Weights of a small GPT-style language model, trained from scratch on English Wikipedia.
Size: 15 layers, 4 heads of 32.
Architecture: RMSNorm before each block, embeddings untied during training, skips across layers, norms scaled by depth, capped logits.
Training: a variant of Muon for these matrices, 442M tokens, 7459 steps.
Each number is 500 + 50 x the weight over its row's rms, rounded and kept within 0 to 999. Layers, rows and columns count from 0. Numbers have three digits each. The size before them is the row's rms in percent of the matrix's.

# gate: layer 6 MLP gate, 512x192, rms 0.277, rows 378-463, columns 48-95
# up: layer 6 MLP up, 512x192, rms 0.289, rows 378-463, columns 48-95
# down: layer 6 MLP down (transposed), 512x192, rms 0.164, rows 378-462, columns 48-95
gate378 100:531558562524424533491502582578468507506456498420478435481576533435470502450527453579527550514581449479536461467559471513471500432513480513530572
up378 098:467490538550484500364543483557568525402461525584536569523405617543487453531440603504447518573493545501487520451550483441487544554484464502485523
down378 103:504534551494581394448446472522527612553437442510548428487578527504529540546540472485593496441592432555433588528512539454504439486434433616551524
gate379 100:524492542418588506532554447497552467507472522391542486576442602430545540474532594455532470457525495502520539534502487435502506469542501413516578
up379 099:480550491417458551497623589476496484412504508517370457606530582518554403430517569482426353429456526556530531617462560510477498632525429520547532
down379 100:497560544455494441568427466544485502523398586518534556540423584540517515373487523492560533495482517522648481497539469377495556506454548439559526
gate380 098:557535499471476469493515608488499605449527390519489512505395542574447471497472492472507470495543462465472442501442473510426458489571403490424484
up380 098:559551565466423482459505537484497567376442504464511487510508606533493524497554602433599592573552496428451479563533453539436549453470555522575496
down380 104:425532555428436499584494356541551456484520542555427528484529552551484576518523452469498505535515493528634523480524487429593535474481510532495459
gate381 094:555523579560465439462539410478480581504512515593447421527418496515553521339525511484560547555456576536564566520494503528420546519543583561551451
up381 086:403463436407478504504470582483528482554563577448475520484602608453570516616421515517490569522512548530518502447531488464464540460471454505445561
down381 094:547489480472544469579503449518583572607416579437460522521497537466568479431434502512485473425538517487460423494498576534531477466597486473421513
gate382 105:487440526479479467458481517569571470530553549502505541496482440522526554528479530503535545477465514430468521385483563381476467531465473525531464
up382 106:448543462587516546586473530512475555489459548438571557477515419561403549455467617517506590578445455448466623438543469532467491576500550605496531
down382 106:539487582490496483507580553509486428510529447489536546459529401531485528495447515391508403493412514488474465519412442529513544471441447425448530
gate383 105:428515474453509524568567450463511549386460474446498547536487494496452502562456461489426529584510426508537523474486466474509492500644469474500462
up383 106:525468561506509459395459551459564525438568535509493542552488503580562523476411471468477437506504508372587554621398600529499551380492574512603579
down383 107:551496452568466463544559502473423413506502544492567587530527474386437463515463500555529496467481492468504443518473489522557451509575476417499471
gate384 102:579507465564515555527476476442542437548483520541479604497520513493476488420488497540529535492607515497559490585508483522511586520530442507488489
up384 099:459444496540471550506446510530491461594498512493564620523474538424527656457550495516455570585519471446568558508489424530532519558537541509508411
down384 096:468537461443453513477523486403580410475571467424508518498526501450457506421517597476546468504546548512496403536422457442452488490525448483575521
gate385 096:569511534517630437451624483533517480465420448441590479475479494547562518433566441456525501557496553542511485524547435510423445511451502416504483
up385 097:515511540496600487551571454514570535495446465517426548534536533481461447558570536505538539516507511535460508522450456511568546552425472451491541
down385 093:539541406511520450492539503430498408477516483532512476472523503496480486480566527509564507445431525497475518506572605504441514423447482542448465
gate386 098:598551443499490594520530443520544531518454575489475604437494592485529549426452528580469524458479495515500435525484545346505464529535488517531516
up386 102:509446520455478513456447534503504471502510545532517558482530510548574422568487388455419585526493410492557458536506487455461575509586474538511574
down386 103:537592461491439466441533521447580521535428532453481494532509608529539485485545433533604537398508472514452477473555525474494580522491481553417467
gate387 100:508560541499542467430465458586474505532516491484406455530476476514581534575505449513485483509480553432508570512477393572599544470412523522506453
up387 096:618481551469438574584519474636351512533495514458558467477526540496493508609456502469508494488444436416451533631489503455464504537491527518578503
down387 097:499410485607509433573519579539485544571456521495487441510452600501509536539471451407566509546462528414518483566454516461491454499480443398488408
gate388 099:507450514526388458531462495567465513500472505545470505496550416559474571433577655513492553464568512499530480512574552455450460452493537504488515
up388 096:489458493524441509537534498429496529480486430516465512444437486536448384549419548538515566571580509523569465543549538383541500598445444567479462
down388 097:495436584489363478484486443450623504522374485462459589491393533546544568484468487426620598522495449430531472466482447509434453448511430503483514
gate389 099:489485470592566396517425501456520503508402455510452420470370481564554524563532506511420530576525548516561493470471514431463513514524538586520502
up389 098:495532506404404579480575521498563447572534436508498552522475533451486497452358442500490503568448437494490437593449571534502496425608575435490487
down389 097:519520503537504550462518514511383536504506470440602487388485492477554426464549467521461512494445507442457506433502586578520462441471436518436515
gate390 102:539551625481441525434461562416497473361474464604518460494590436494485541485490495556538488545494454517528489548458566483531483532573524520560537
up390 108:540515516472538511514627522529454469505520516532458533539476502416546525539476525576491474545410555438508489545547578508548505525438521471515516
down390 104:466573517525548555512509527604462537429486551466519474514592432531536495445412557535477518408510525578510492555532503498548477525486458545508452
gate391 106:525458450606508416592454529486618536490515458458426474514546654499410499487455453529460525474550491453563500416484490496531460449563600415519516
up391 106:500513505551488514410516487483543419522621491533509541506549463630511483451439458519556496516572532417460502505467536457371472505408436476478364
down391 102:505453400494482584491494509516508500540533561545601578564489546521516461497542477471596529530472451478524591467543529521520437491574461475476500
gate392 108:481467555575460538524505558575515609498521441586536438580595486511552393520482538513540533466477515440575480525452533442524571531624474498479451
up392 107:508505485521419576529498528488559478427586559420469389525574484589488448458525461478592440564475542585482473460521552491523413464506511463490508
down392 107:464430498484477549509490484570578542508525463519445518633525499460407509455521474520636442532440416517511411466414570502461528462569434423541500
gate393 102:511448504516585506576441525422489535556603572491503401524495562509561504426523485494384479527452514455480499532523514449458496585490451431468479
up393 109:606628564486608585456540420529487503417499500483538461501536487523463544534442445574442564432586477542501540602499498477503473533463526522469512
down393 110:435509432550504425447460545559568548419415497541467605457459425513550477522544558485562468498472494490494468483469528514473552459455530457583569
gate394 102:493526495484460513473457473490456534521460560478599456479510449485574404533558431531461479447583447568589506552537459522465503469513516540580529
up394 098:539539552552511524438508471442414554512531554442546525548505407580460406498516503479506472396540577490570535511511488558472461545417548504510533
down394 095:469493480415547434444546458419517513529554472471521437528497515513499454473483461525483474524460472555498596513564500485542488497460541455524478
gate395 100:398536563494506555394525550564544504607525623456512490491490513446444437546499581492593435524526578534525486465550532511481528447443491554471425
up395 103:482552484533508552541607523495424535500441421362506548460395476539579499537500527537543464477634496477424486520457509482397373482358455503553463
down395 099:540551366519515570569433440465511506479579499586485389455486449519582589484525563561464568559533456558461577570545585541489515452509502493552504
gate396 099:544508447563498477515620420501481535475584513539472502418596554434497503501501580504589505540508496468492504520505434516422449489465488411570550
up396 100:580487488471457453424446489534594411535458520469519404525432528481629488442535431566548562489463504545508431542582497522570505436480412416367424
down396 101:563442555489426467478492443459422517501471585441418511495492466470568506499519600550514559457596497402562513476516540545508489529504510575457480
gate397 095:596513423558518453500508501430496392524512485511495473508477424401486444540476525517419511480571473481544485469513468497391535559560476529500567
up397 093:525432534506537457460574485480514513495505445475488515517546462491438511397501553496497523557581446532576461511383516473487485531524545497535421
down397 097:452446539535499580474527550439485561432450473547601498417558546503606489571477436490471610527537486451482567527527485493530521559543460576524432
gate398 100:570555440515574458525581471444491392518488475526476606533575535535545504496516584509588406477505401452544472574566400478462576436539547400470561
up398 101:497528490594512494490511586523570562533528597612422362411583464424449518413506427452537517436497550484541488532525551532547515548523434549569428
down398 099:498449475539477578431500502630543579589481510505563500547524504510426454544574486440540460496542493500500399560539461588528429560540485487491538
gate399 098:479460535498484488466476506475452500463529464571405514496444438489530496413558530554530426455546573483450485435511534484546506489488578567464481
up399 096:440493451630473499446632410572462493487495570437498456564518488568547491446582484380448468560540555501584514482595497490474479454528395404462528
down399 097:496526489597592457473512489558572441493456514542494534522466517474498474497522529544488423568499572474494541533487658502535630440551502443570392
gate400 099:531550541445549448605570459513482548543491481500562547452454512493476476458437539534543576462505497454624481552439536507486428509440545450459425
up400 103:483544452572515495544490453475440490487454442557498537505527526481568441477425535487470559523451522539562506512425438541550416543612503519446452
down400 099:529526515500504387476543490416498533422515444451508462500457504526559509517520489470552521501530542568489442564451466487446504545473531514472531
gate401 094:502539502527476511539448536460464460559523538438592485437404553545563522475462536531435419493597496429561602396466479470440542447464576466511451
up401 095:551603573523528468547541503614394467490452524490509526476621519530502402526439493585572456482442451486444507481506483555576502482492542386582504
down401 095:512589575565450441480431538449482545464482508459476477501543445482584446447387467515493541579452486495483559477525559483481491607542587485489568
gate402 105:444518475488602456504585542546518477494562562577400530429507482511493466484565524460497450432598510521469553447474525532528497514438498479512506
up402 102:483449519537482548372416510483450420413487503522418459476491554448431568427534492466392593536492507571575510463580521506420451485533513431432501
down402 105:532457488577501535540495454520483442472442527535509505500625490651522446468465550570541431448506493489507388451524512489433477358545492511429541
gate403 107:517570481505465482464491475531510496458465537435581516500582366491417478535567474534595471568593591554525497545495469526542490520457534519496592
up403 103:553517476582520452546442485428577585428475435475492482487526417485453513509390443511485478517505544480521513407519452431426473587461555460512520
down403 104:515554528516493551455439562466605471563499505474538499436528491408460523535526482519595508503568573560442472555515432577473433483361480437450440
gate404 099:487515476587480401458435464542583426375424481463526554445451469545475452527510451506505439500503546546441526432418469574536474490503495522508494
up404 096:450480476471605517412513506497592618487553491443437519504429513561516524516583510506451438568522464583511543664541472547410516484396481499420465
down404 097:461400504439492451537516465471577475518486417441555457476475373459447453520532506491494573406550505449420571490448481483559464502462489501518501
gate405 098:477511505459429538501563414571496442553540472468568531478465430507499487516521471544542470459494510437538480511424491470417486462493534533561541
up405 104:554465526503491539494562410550494470456618480472520523512491472503482513443536493539514562510512466451432503372438500537429494462537570541468492
down405 102:502508480600545423500498518444552449613586561502488409503566475530446599461391445467455489405602532504527394520502468553565409534487487462506499
gate406 102:574501551485502405524551525491490545562469528541509534543380549562490466404460521472443449507450536543512432509566533522452489493568581481551430
up406 101:439539517541451434490460473482487529572495502509596478482492546571510567504486443500553507425481568487525549432419567476463535534413470534423586
down406 104:438580547486554433518465563461549444517562450444493582460522497444451386540492496511580540514543530411444532541538399565447500534483490425496420
gate407 098:459442467443532485492428569513423490532503520441478547519517634505517532467537488481513562575493509472500493480421504547454450454491548531458421
up407 100:469347519617541473527437568465389525525505546562549426390471514474419554550531508508511571544620527471520454447541521552442501531482479523452457
down407 099:462446457545435597486526497525550448465418445578576402491547524545531466509547531542483492425527506454454498533498518485538439465518623501505491
gate408 103:471451487493524453443490448588509472529551529562543421428464578496503588516547539536581516554540615484542392523474535504509478508541493551440479
up408 103:516504552468464522453430434528413465397483470453461572640591494486513490531543553508471485426516533608542499548395469507436494494509408580408496
down408 096:501575522422452536421440501459541437563521434413512504521510499511491512497574435557551456540508525502517454508546464513399445488410534528457541
gate409 098:461541438499514552436404481560432505462497511516510367429502503637495528446493496477454482411467460611493499501505539495448553490481581495454470
up409 107:479502441458411394488558549425509592598452601417517504475485484513491490407542520453465514569530493428478490512498429524571496439513460506479539
down409 106:494565558379486492455525414453458449433499562573534502488507544511525519495547429539509498501536578550334603520544538433484459588502475461499498
gate410 105:399514464544555503521447457460511434467495487569587473450448479466415531400544526572505525461583490403540545490532424498409415473436469535480499
up410 106:565411588490506453513534435497547509522483462449603574472558538516468451549491516482484459502482570533521584476471532560496503430532580451521489
down410 105:564594462420432543596510520425523559454459582462509603513574480491435520542577463478561457471486396443437398539414570448567514508417527471472503
gate411 097:479481457473488524484592526469622503434562544464395453401476461561531541554511501447499526437511502436521493505393461545460444544480478456532527
up411 098:566567444571497479554477586596621576586418490472513465440521487511389487449484433603549513484479511425466490482466445611493593513493545475497501
down411 101:577528515479527442489536516554636479505522523497409573455490501487590380457492516406577550464548479518530514501500513457505420522431505578496493
gate412 092:645491467534483502538402475508513484506448557512518501481503537507430463492487533490478466423507486472549425494478491491537432515441423481553518
up412 093:481465533467557563399536439510509413514505538472489492473473557427516503434540529560534500477506552528452475485403482493540479484547563538512444
down412 096:364442400437434500485456535459465577488441580472502530515452510421498323494452460541526557510457484473570481538470471483545349496477426582542484
gate413 097:458449555441633541487478448475569478556475499500547464486482439572493458485589478588496515412562452495503413473473439489487455436432478554456486
up413 096:475431489536467460597464484479475468433533489462455566467433470567469510593539505565504573452487396416545537431438495374497526577593554427522498
down413 095:474491634531522457560573590400529618444439553493534618581533490476526532498574501442457476503442527454510508487543557551530451522415495517471416
gate414 095:544501455503565503507559414468534520456479501478524495380572562512420457457507536600507428465539487538540523620597586559494551434480515537566527
up414 099:494517526537486536442484562503424464534455508501502484492491476499511446494508587436625534462436518427449428408406458468493487541565524457475461
down414 100:504544446555598475529518482542505502533473496538419506548613535511491573578511504509542503420466520570409536456504526439439575482544488486427370
gate415 097:550420488478477590601525551474539387545582494519632460535556528570552477461422544492547453557465517510519495474486465373453530575428456498522555
up415 102:544435490531543510475533457502499467471559570528519494553536570468601410532547522554577480452568452492530496640487367477465602476425455504474445
down415 096:500451501445479585506531509549578535399429403439462444536483526493451466498573427459448569463534508518596522488597611508516525488426476563448475
gate416 104:557434533534581439561543465472518478535524436454567480526541497519468628517540475558568511479624523412501534562434521495500518478550500477524462
up416 102:550543521510422505537519548479494529452415473513584494486598527452499428576498403493552511606563476492557534472481547527470532503489456575470551
down416 099:538465440463450475482489472449363459483503450505397514417465459612437430557543468470497577436474474515476621521606535579525472535374541527455553
gate417 102:520476621500601533489504419531492506498447551483555516445496499404564495535583591547513465524410530509560439505588492549591406384526513521507511
up417 103:445569556481495486350460436485530575454476516423402501530489439530489478435376476490486534518412540453501507476565605613499582398549538565448517
down417 103:499536509501497540510442440427436407548558403406464489540565488536486439412437453487527552553504493461556498424544416436506567515442504538447449
gate418 097:547442573601524466538408490442538498434534535484459513466480432554429462478559500439449507548517442440559421521525523580455541435423610491521532
up418 093:591557564501446474455535541498512509503514478481525473469387398489467463495509443423611570517520451470472465490523533558442458396558519524544515
down418 098:479540531407523488508445472484463482382488572435501383557535531477551440443512482476553481530489509508505557505525586609497358468463485445507481
gate419 099:408459526452479560486497442495518498516407499580472472624535439500435612455504463444553494423520507472502447434439565436504550469530501522451447
up419 091:530441551521581539461435537469500506479415544571490515515571504490536389537508625512486384513455506460469548531525461553512520460569533507545468
down419 098:428577548367533498439471468468470453487520521540496414548564449548412582419492418493489404425537539471503400449493530455527489501567444484491457
gate420 097:452485499503562471551460546546558537538487528509398465630587472426438576517461444446473460520577500457374483581397553506555509517556472427460422
up420 095:478446526411457598386480488456594486477402484543435496502626497509414600500423617413481588439430521515363467468491514496454485532450522466461427
down420 099:638573537559507469457463448483504486438421435515500526541429525566560528428441539538511549456507540481440483531502519489472602469495536468554487
gate421 093:447543541478468417512549483497498497409476494443556428511566455501472582516448513484430403521503522437552460463471564492571570523559440422492452
up421 096:479490559509521550491488478485558483463520452493437476473515519360546439563524555521562423518551467468532543539563469482457449551489537505513427
down421 094:517572347557526452614442506575501577410528527585494592511423488457523487497497477445439607495452565523527512521499480494382473484448571536460504
gate422 101:473444513541476445439519495525528473498493489420443561434500567499452536510591503551614429561575440569456448551512600436574486496441516588453585
up422 103:579535544518541470524382465567506528558504523426524464395450508416507497484392455536510541434414615464463581516499521547470476559440529518393465
down422 098:535512548488477546452567480518467493555504589513558351468482548530503519555429523550583431483415533596588497455492546515557455530523529538532443
gate423 096:521464517531594493489527525583469508535464550557500518475435517464528568546608506469421474532463425491452552440580502476470480466566421473549522
up423 093:411592534572484412458473557432536451495457517512489472455379500409613534633474531481499537562537531488599471448554506523509422524569526504401526
down423 095:469487446561496504590605492510492496515544411470447511573474463547452506578563511456437525506527577467451549530520535605495467538565542427513470
gate424 099:466597434475487445423494471389398438425586509488528507591479498509533498590577528477548450498494526480566449510528480480424527457501485445493448
up424 099:413594538453548455504473558556377423488447543494551555462517588526482513516499479546534532491493604603578535585480482528481458469594413511522535
down424 100:419477427559408479511524517460498527400504548419483530594621536536484435418497525509393487644496465558450516474592589420426577471491519476520433
gate425 104:478439467502533463453518427444523553424465408549459432523411515523551431461494453550485513496451536495477526444436458511536529573499446630506566
up425 103:496527553457545486518508475512636420527500414522541462494438505497571477462537486648573485535484509575487533503474516463557488507479525563437549
down425 107:489442447464478562505499544492497586573474508558612473503460466503513475487494384470449528618408479532541480514436541404585572530439488514549580
gate426 100:463463416467543475490491520583516607592447524499446559548509495462455491463486602454537530487481493374526432483517494488568536419497466524460549
up426 101:491476425572502481574527470543514599540594461538436563518431500406531564528514467503560458446529588462474469488553496556563490525505441551484575
down426 101:524526440433455480478489553555538495523462541438576464519586581537494555492443534558496481504515425533539476450496527557559453547529491547527480
gate427 103:494497526458514549489580522448456524591513518536532485581432556463534509465525485415501461563501542473474412547472478455548476512493539509477467
up427 107:573624561456453489611513585514522510520490608518503553527594472514517540565401489515498528417484461567508485564539527444548527402392456438479503
down427 103:516501533590521540566534475509504467476571451574501495443445505551512567571425536538618567509435508453450607517592462504452469501539563529475498
gate428 103:444527480565454504451544498598480467535485552385497559495551544531590503486576549534521486472545426583508390487570468583528495567517464545561491
up428 107:487459461453500507538595512477433583407510404529427454516513508394522419478581497496567518493479535448503532534517488402568573499494492507486533
down428 110:510474463529509464573500482439420517529565497522475452508496547426483549431515523403508519459489496385584527489375494575492586435476594449490619
gate429 106:514498522452431571523450490544411529508457501532556524594621514464518581533485465441577516589519543524478522547560498489489573514522489542509513
up429 105:451553481488567462486516501550499466536556483514442476408449420509448513571438506549449527482572472447519438483419546469577506509504515538480512
down429 102:547456456615480531493555539526527492486433579465489532523556513495454578536483500460561506494464603476520546542487429578458504529448469456522457
gate430 097:552544553522464499519494509528600482521396521499509596444371530430442524528548545496578527448506539517509535490428364554448536466534512548458533
up430 096:503505517501531573493530579557469529405508454524490476414532523590517509538438458539496482379389429530538578548530510438497405353544503486516489
down430 098:462444508390429504566488403449563567464621530555503523483451574428514478513495491426532455487473468516549481468625438526502467557514558551444515
gate431 100:557487480456466608549512521524465530380504424514422479565505567526579569416481481502357517545380498555499538516445544513452564486451450521526462
up431 102:530494540438503476525466495542450484501499481418423465578504522424493479494445505457512535487489511524614528477607554495384515486503453495597420
down431 100:417457563410530516564485461473431504501406511512521476491470462550447520458498418436503521550429563483496556464517481532505412469467504463485547
gate432 099:458514526455511561443486512487471512536607499488495389562525529517529420493519500569479450588511466499487393452587528511462467483486545481447456
up432 096:490434519450485582535525434489582464471442467476383490580624541508585638412446492477509453516504504567469494512452495513488456515535575540469563
down432 099:443529393509419457585493470490575470520501611598341492439478403488540542413472529551586523469497579495512449502386460523514485516529457458587508
gate433 095:561471515572548507558578557507534519483373525478542533453556470455493411404528537519548432446438515617468503422478435479449446466535492397483438
up433 090:508500463409507465410522464541529621470553481453478535548506506497485496473449468531581509568594476418505486451531385544495520494630499411533525
down433 093:548491496537484588518496525545434461469448522545411487514457499552462649436422512530442510551463497498501524457426472506496462556441567492501532
gate434 098:508490554489454509505483528556471470551502541513481433400569544548532516476471478544443467529517538515569488578603492415521502490471567605468536
up434 097:479552584469551545477540451461486524508497498438546535507547530443474378497537474471493499533558498558505502576551462478526435468501520461546590
down434 100:473543444534447563536532457489498483520592507530396545503534392540466610484453537554481552537449482574593491497507381528526549470462495441569455
gate435 099:596545389464469550614590516496443490482536506445477507498472496529477476525561510458553421533550490495642523439343494469474512496405519568435525
up435 107:524461426469547496511405549492544619542537584584491449494507502504522415496542565563506445366447478478468427497518587530524473551489508300539467
down435 110:464517502435498499473483562555429591553465443425437484509406435507510616561508541512491499547463561503519486480486470456531543476472515506595471
gate436 102:498439527469522488531471505465528526443509559495423523507528560504486633393494490420489479415424498577612456585474508363413516531518494536509537
up436 099:453508546503473468500592515535492503569552500412478497505424572424401511456487505555577557521519520452475461487458442520466514476453463503454504
down436 100:504574585523484500497563563513479536579452563495490513635448521494519470415534488421470529462530512485505579520496465516511480517452505384456564
gate437 095:377439431579507550567507534527467430383573552506494538532458450471579352512545536505479493487543526530541494536538445513510584500425525633483390
up437 093:515498536486473534499474502529465550455491451526504415483487458593459514430536481410496523523441509560481563558489474430525396535454560479534599
down437 096:578480494548502495462510511592542526522397542407424464593528409433436434476493532430408524421511452566443527554430470476532589427543602539520490
gate438 098:495487525485510450467419433494456489548471422434456539476576444499533552484528482523499477539507551511569587510507421549577493584532517506438482
up438 099:537571460414527459488485500505541528462541422484530459540522506577424508533462551503541487507406534644528540508528490587481528444511419510517563
down438 097:468519470515489470454464466553481438609518571475468542429541469368434552498407504457490500469442584405485483488530520515543508450565505495487467
gate439 100:517526379506443490499541554453510546501495473498492567408424429483411573676501474446559448511442503521493494490478573526507528515416581502453401
up439 092:518528492512494437548460490466551533509552579478411422549397443440503592548520582431499443518502464419592457457474399517473641447461520478535442
down439 091:507498607575491601529538511516532538504544530580554554528434477409489588413631571461504495449490534522523482548508520548513497517494435531497522
gate440 103:528503552461526446605574565513465466597474453526548477536438486405465490486443480482506453550399633446585512521404475538546365540441502544429427
up440 103:530481470469505444466460579591470505507497496551436649459508462507451408455472479501503538593519499545581426468475533448511432479449561502578462
down440 104:572516584483470479572514617477505553583581491553452519499455520480499466543535538510530421502562566506513487507541520439439505576553536555508390
gate441 101:576510547517442510532540558568476540446474546465427483563542459489503521432626488533537464452495527572468453501533503565531415566517482504444569
up441 103:451498524550498510429510511468616537522511512480431507534487420566570472510603490483507540437532494522523480523566486567545471450497447489487469
down441 099:504472500490559532490488456453506532427514425456496439484411566491507506522509500491498551560579519506454505487497374466514515592430515471499463
gate442 099:543518538534561531380523526535524576378516464466417457579432454619553511464513550553478544473557536491512437578457596497496514494535482508420470
up442 098:435606474512457501554445585529517562542547495545472560602495482424468384477431482436520543531486428598594533472460567532488499477494543518508504
down442 097:546462522446483558478471404583523444456480550510485338513629576585527478500530522537496459449516499504474492457451567493498511523436476557561532
gate443 103:566544513501534482650528498491550520471398494555471553496482473380509433503411483501435529492439571544458496458550617532496392476547587474493536
up443 099:556487492449600491518591420403488467420572499561524501504446488424440506511460552445422453473584639484462501459495536553406466466550488511460514
down443 102:467525537553451494442466515565582472468498515553554525523513482449491540535476411510496465540458400472412446508526482516513368464556483481508524
gate444 096:556555453530507567452435544550475513407573525571356487626583542487569503564485532661554567457474500462583454521572489525555502570547446527425549
up444 093:571495404523541500511502436509566548447502425509513525516477459469514468415562485563535502540477493505520500522472469592442594533505463414461477
down444 093:484351504523573413524491442536533538523393507567543591498413402509423482444367543470431502499506457478507478469525494496536479511512398554459499
gate445 096:519464553565446569512464426559509413530452606456421506476491580552443548521448571504429486482558515575528555536502551479523414542559542557493486
up445 091:422513480499447347418532484455437558444469425527530584614577588471472544484481477500519437470422480494509551472396440522519583469535520480515405
down445 102:506488493552587515465527465504457484533560541554510541328478519575561488438593497490649469589529446505584480465561517474492516515485520553595538
gate446 086:565546454574393441554480559545452522479482642536579495465429379527536519483481439540553411475544472475418494485559449531475426484545479495365447
up446 102:525512510450528473507466487537511529464489517432533548524556446459538553454465533442508506496522510470430557479548484574433430560543538512491430
down446 101:504368538518505582451531522378562495592534486505473496529561547513536473549492520523445428518369555521575486558472539487547595424533456458602529
gate447 102:522518462483509459531510455505388458458570517406534467444511406484492502394481479493438507535579632459556553494551622457515511542604484495451462
up447 106:478462529546577561563486582484511395546506430575511579488493575576465574522482528416519509447472513527538540500492397513475482421454547635502512
down447 103:454575667514525561569574492534541466538508519583455553482526370487422501553503437592481536436544477438581485459487453441501406486462531497474450
gate448 096:531513557477507595512502551531511483544475528444463491445539518503552527499446535437485496513562454573466468477608521480516531470499530455512545
up448 091:532498501443511456506576633496536491396502569420513603517505402503461537506559505542449553614453502489478451533450472498495628430512504507465499
down448 096:564471535572505444454437552501494483452536512500536535507464528537486572469562467534447543550489518475443522446386413393554491553446515485484477
gate449 102:587507459471412519463546494488544599506537476453490499496483574537517393521558507521546488551505585539490415508511517518508521638471437506506496
up449 095:470435557446482524472467404534605584497592536537477512568460521513568516549392537463527400538559493444469429617556404505518484454520505525455454
down449 096:495436540505496451508476487506609459513495579464415543479444543620455542523403523546511421534458518549530532481558574455513477450560427566531506
gate450 092:486433562463494571556486509566432502478519503537549564488517491421591528485457492418527463498499592466511382467511526611523447512503506501473498
up450 099:542536548479558573524493542458549536517461561519485436459420539483534436519482571468573517461497466572555439422459448552501604430461542565569474
down450 101:436425485531544442517488467541484544476431495463463579500629542525521574473375529454496515412400544501541492514569450546566479375464446457500489
gate451 094:481593445500543391587510521567522554509572429441430592520567459525489592512531579465543417457538499483484479564549401433401528513470492445466412
up451 090:471496511488471553408461446504405479446526491520598492434525478514501463463579405460506435474517593556485547541478497499525409453553501512497518
down451 093:524490479507462455509396545436493532523467499467500534531445423477555506541518660539428497519529520475542411460447522514357473494488480496552556
gate452 107:594527480529369500550619501446534522470416486495440533525493491502440552509494541538504572511480544493476517634550568473442498542442571530461502
up452 111:437433507547497574475516478520382499537472543438417479511454509517454470535510594468415581588471428489534552505458452469518591570564522570477532
down452 114:512516593530521485510464625472510507503449584499456450474562411400461483480535368565550457470518527473458554492504463499559484529456448576547382
gate453 097:496487442445505548538560516502527521530559565490560390520554531444517423496501523561491506563473486437576542487514451467562551564576495369493508
up453 099:525577530494494472477507500492496546602531547550533537553565502505433541540479496461494432466550507485534439559476547616543540484433610546541534
down453 099:540513538603440492476511397546540512452512529472522588421513485554516518543568493534522484464459480415501492475445496565514501533542493396539495
gate454 098:442537425594436564423471486473432520539541457552465453458532530536565510406455514555598475457501469545565468470528487481491423489503429481519567
up454 094:498457521488487572530428504458540507456574447471527454443430451571455495442552555613471453516484523605531493429493523481502509414544583504460507
down454 097:513633460591447424449470516469475506534443533557540453459483596567561464442489416524518630520477453458558504557465472459393549496542501472520558
gate455 095:558475545420515471513507490477527514367454432524481473427537497575468534511563571533574507503481544607449442521403522484549547544472563522592510
up455 089:532520472363489564511498421571417566575449461466561475574580501491557627481491432478474452524517498407450532439532546523566477505481496445401441
down455 093:653487475530508533495550552502505440560554586569506558415464547479492543572421536585449538568374494448451575525527462505528397559522538514562462
gate456 092:473475534482570404488534525495519567509568564566569486494558578410517433492502450522536552442519503464449524472537406462560570522513435410506517
up456 103:499464480625498574545552472440526563578527558427457533592488511409479559514445459453480491512568534614514427493533451456482439461466467402543505
down456 100:507596462451402503532498572539422530481508478432499449517517402513448506549542413450534447529399505493582568486410546521435436478533603501443419
gate457 106:498464474535553478448574507534476567531510475467566531551563522527506491479493489480378437516563470478534537425540361508405535543551458444475495
up457 106:473518452508550492459616552516418528537460564526564561533521504506507551526494485511482504511487516560586520408526499579491576533409495546518413
down457 102:447481495543477538529558394465530425471484502458454584475533635457592515445445524527457449434456601581537443459497570453492494430470504522484532
gate458 104:494455466511534508445507487501502572559562611521437476489504485618404556510630486494395498486490570540482436496483535380449588473548485447535479
up458 101:455530513505428433543470533470505512525514583495454489422465469526466454485565564546421459534480460581432538517485497432533552505532483500481494
down458 103:447558509495442579524544559540489476531533578516580445534494540541476550537516440470553445500479547548639551337488510445495642578439541511578516
gate459 102:500545568462481537471545438470529517586398527542404543462545461422518511469474534506551528468440487564500470559531478552521585524523453450486473
up459 100:551380499501497481504539472522439529496542482490559594531477527482577451428539552549530519504452519458497562465582479571524539587522512700457553
down459 102:495446445562495450536413483467478452466453481497367450525397466476590396454530539548570499482497477409494510456499507477444455528540539517558486
gate460 104:583494482381497490546475464571513472459522447491426487495528478426576600499525394546511401440497519576525476441565513469474498521576515564456559
up460 109:467521464482536531373470585440543555371336495512538486535453523481535453541486526493527572448490522563537514545452495415512527489421528495527442
down460 103:471430541423492476511518508451548472546465453609528471471544453481605571526441473443475424525490452563469498527472493521571518395468526576492560
gate461 103:490484496451526501536570502506548524496438482448511541361402436398437521576610602538560505480477476554458496466535475534583459564592530501473550
up461 102:501467506426534479532420432501404542472495437546554514555519438468458515550524518530519403468515472477496549465483525456514435496469465505411580
down461 105:494508500541602472484449486565480366485433460548450548473518509471414509429477511556651489515500450502466435529484506445498474438514500522439503
gate462 098:537388540582561601523571430463515509579508477512532467636594501477528464432462621482489562426465426489466533589514485566538523554472539510454470
up462 102:540594484687466546602567613441480525482510543563529528510558507457489520503452521525457537466484545551490440509468454521611521503496553519459514
down462 104:545543510530513466522431457450536495484549499527488519454573538532592517492534509486455592527510487440490486520394496516550497634548429389437588
gate463 093:480530476490439473385508527539513510472539531431474497539452440508538512575543501508582558493613508467493412445480544568541472451453425494497439
up463 090:559448532521517481569519451452587376461507481625474443535536499497483448489500638529574502489513457488576485464513505525537483522497442541491512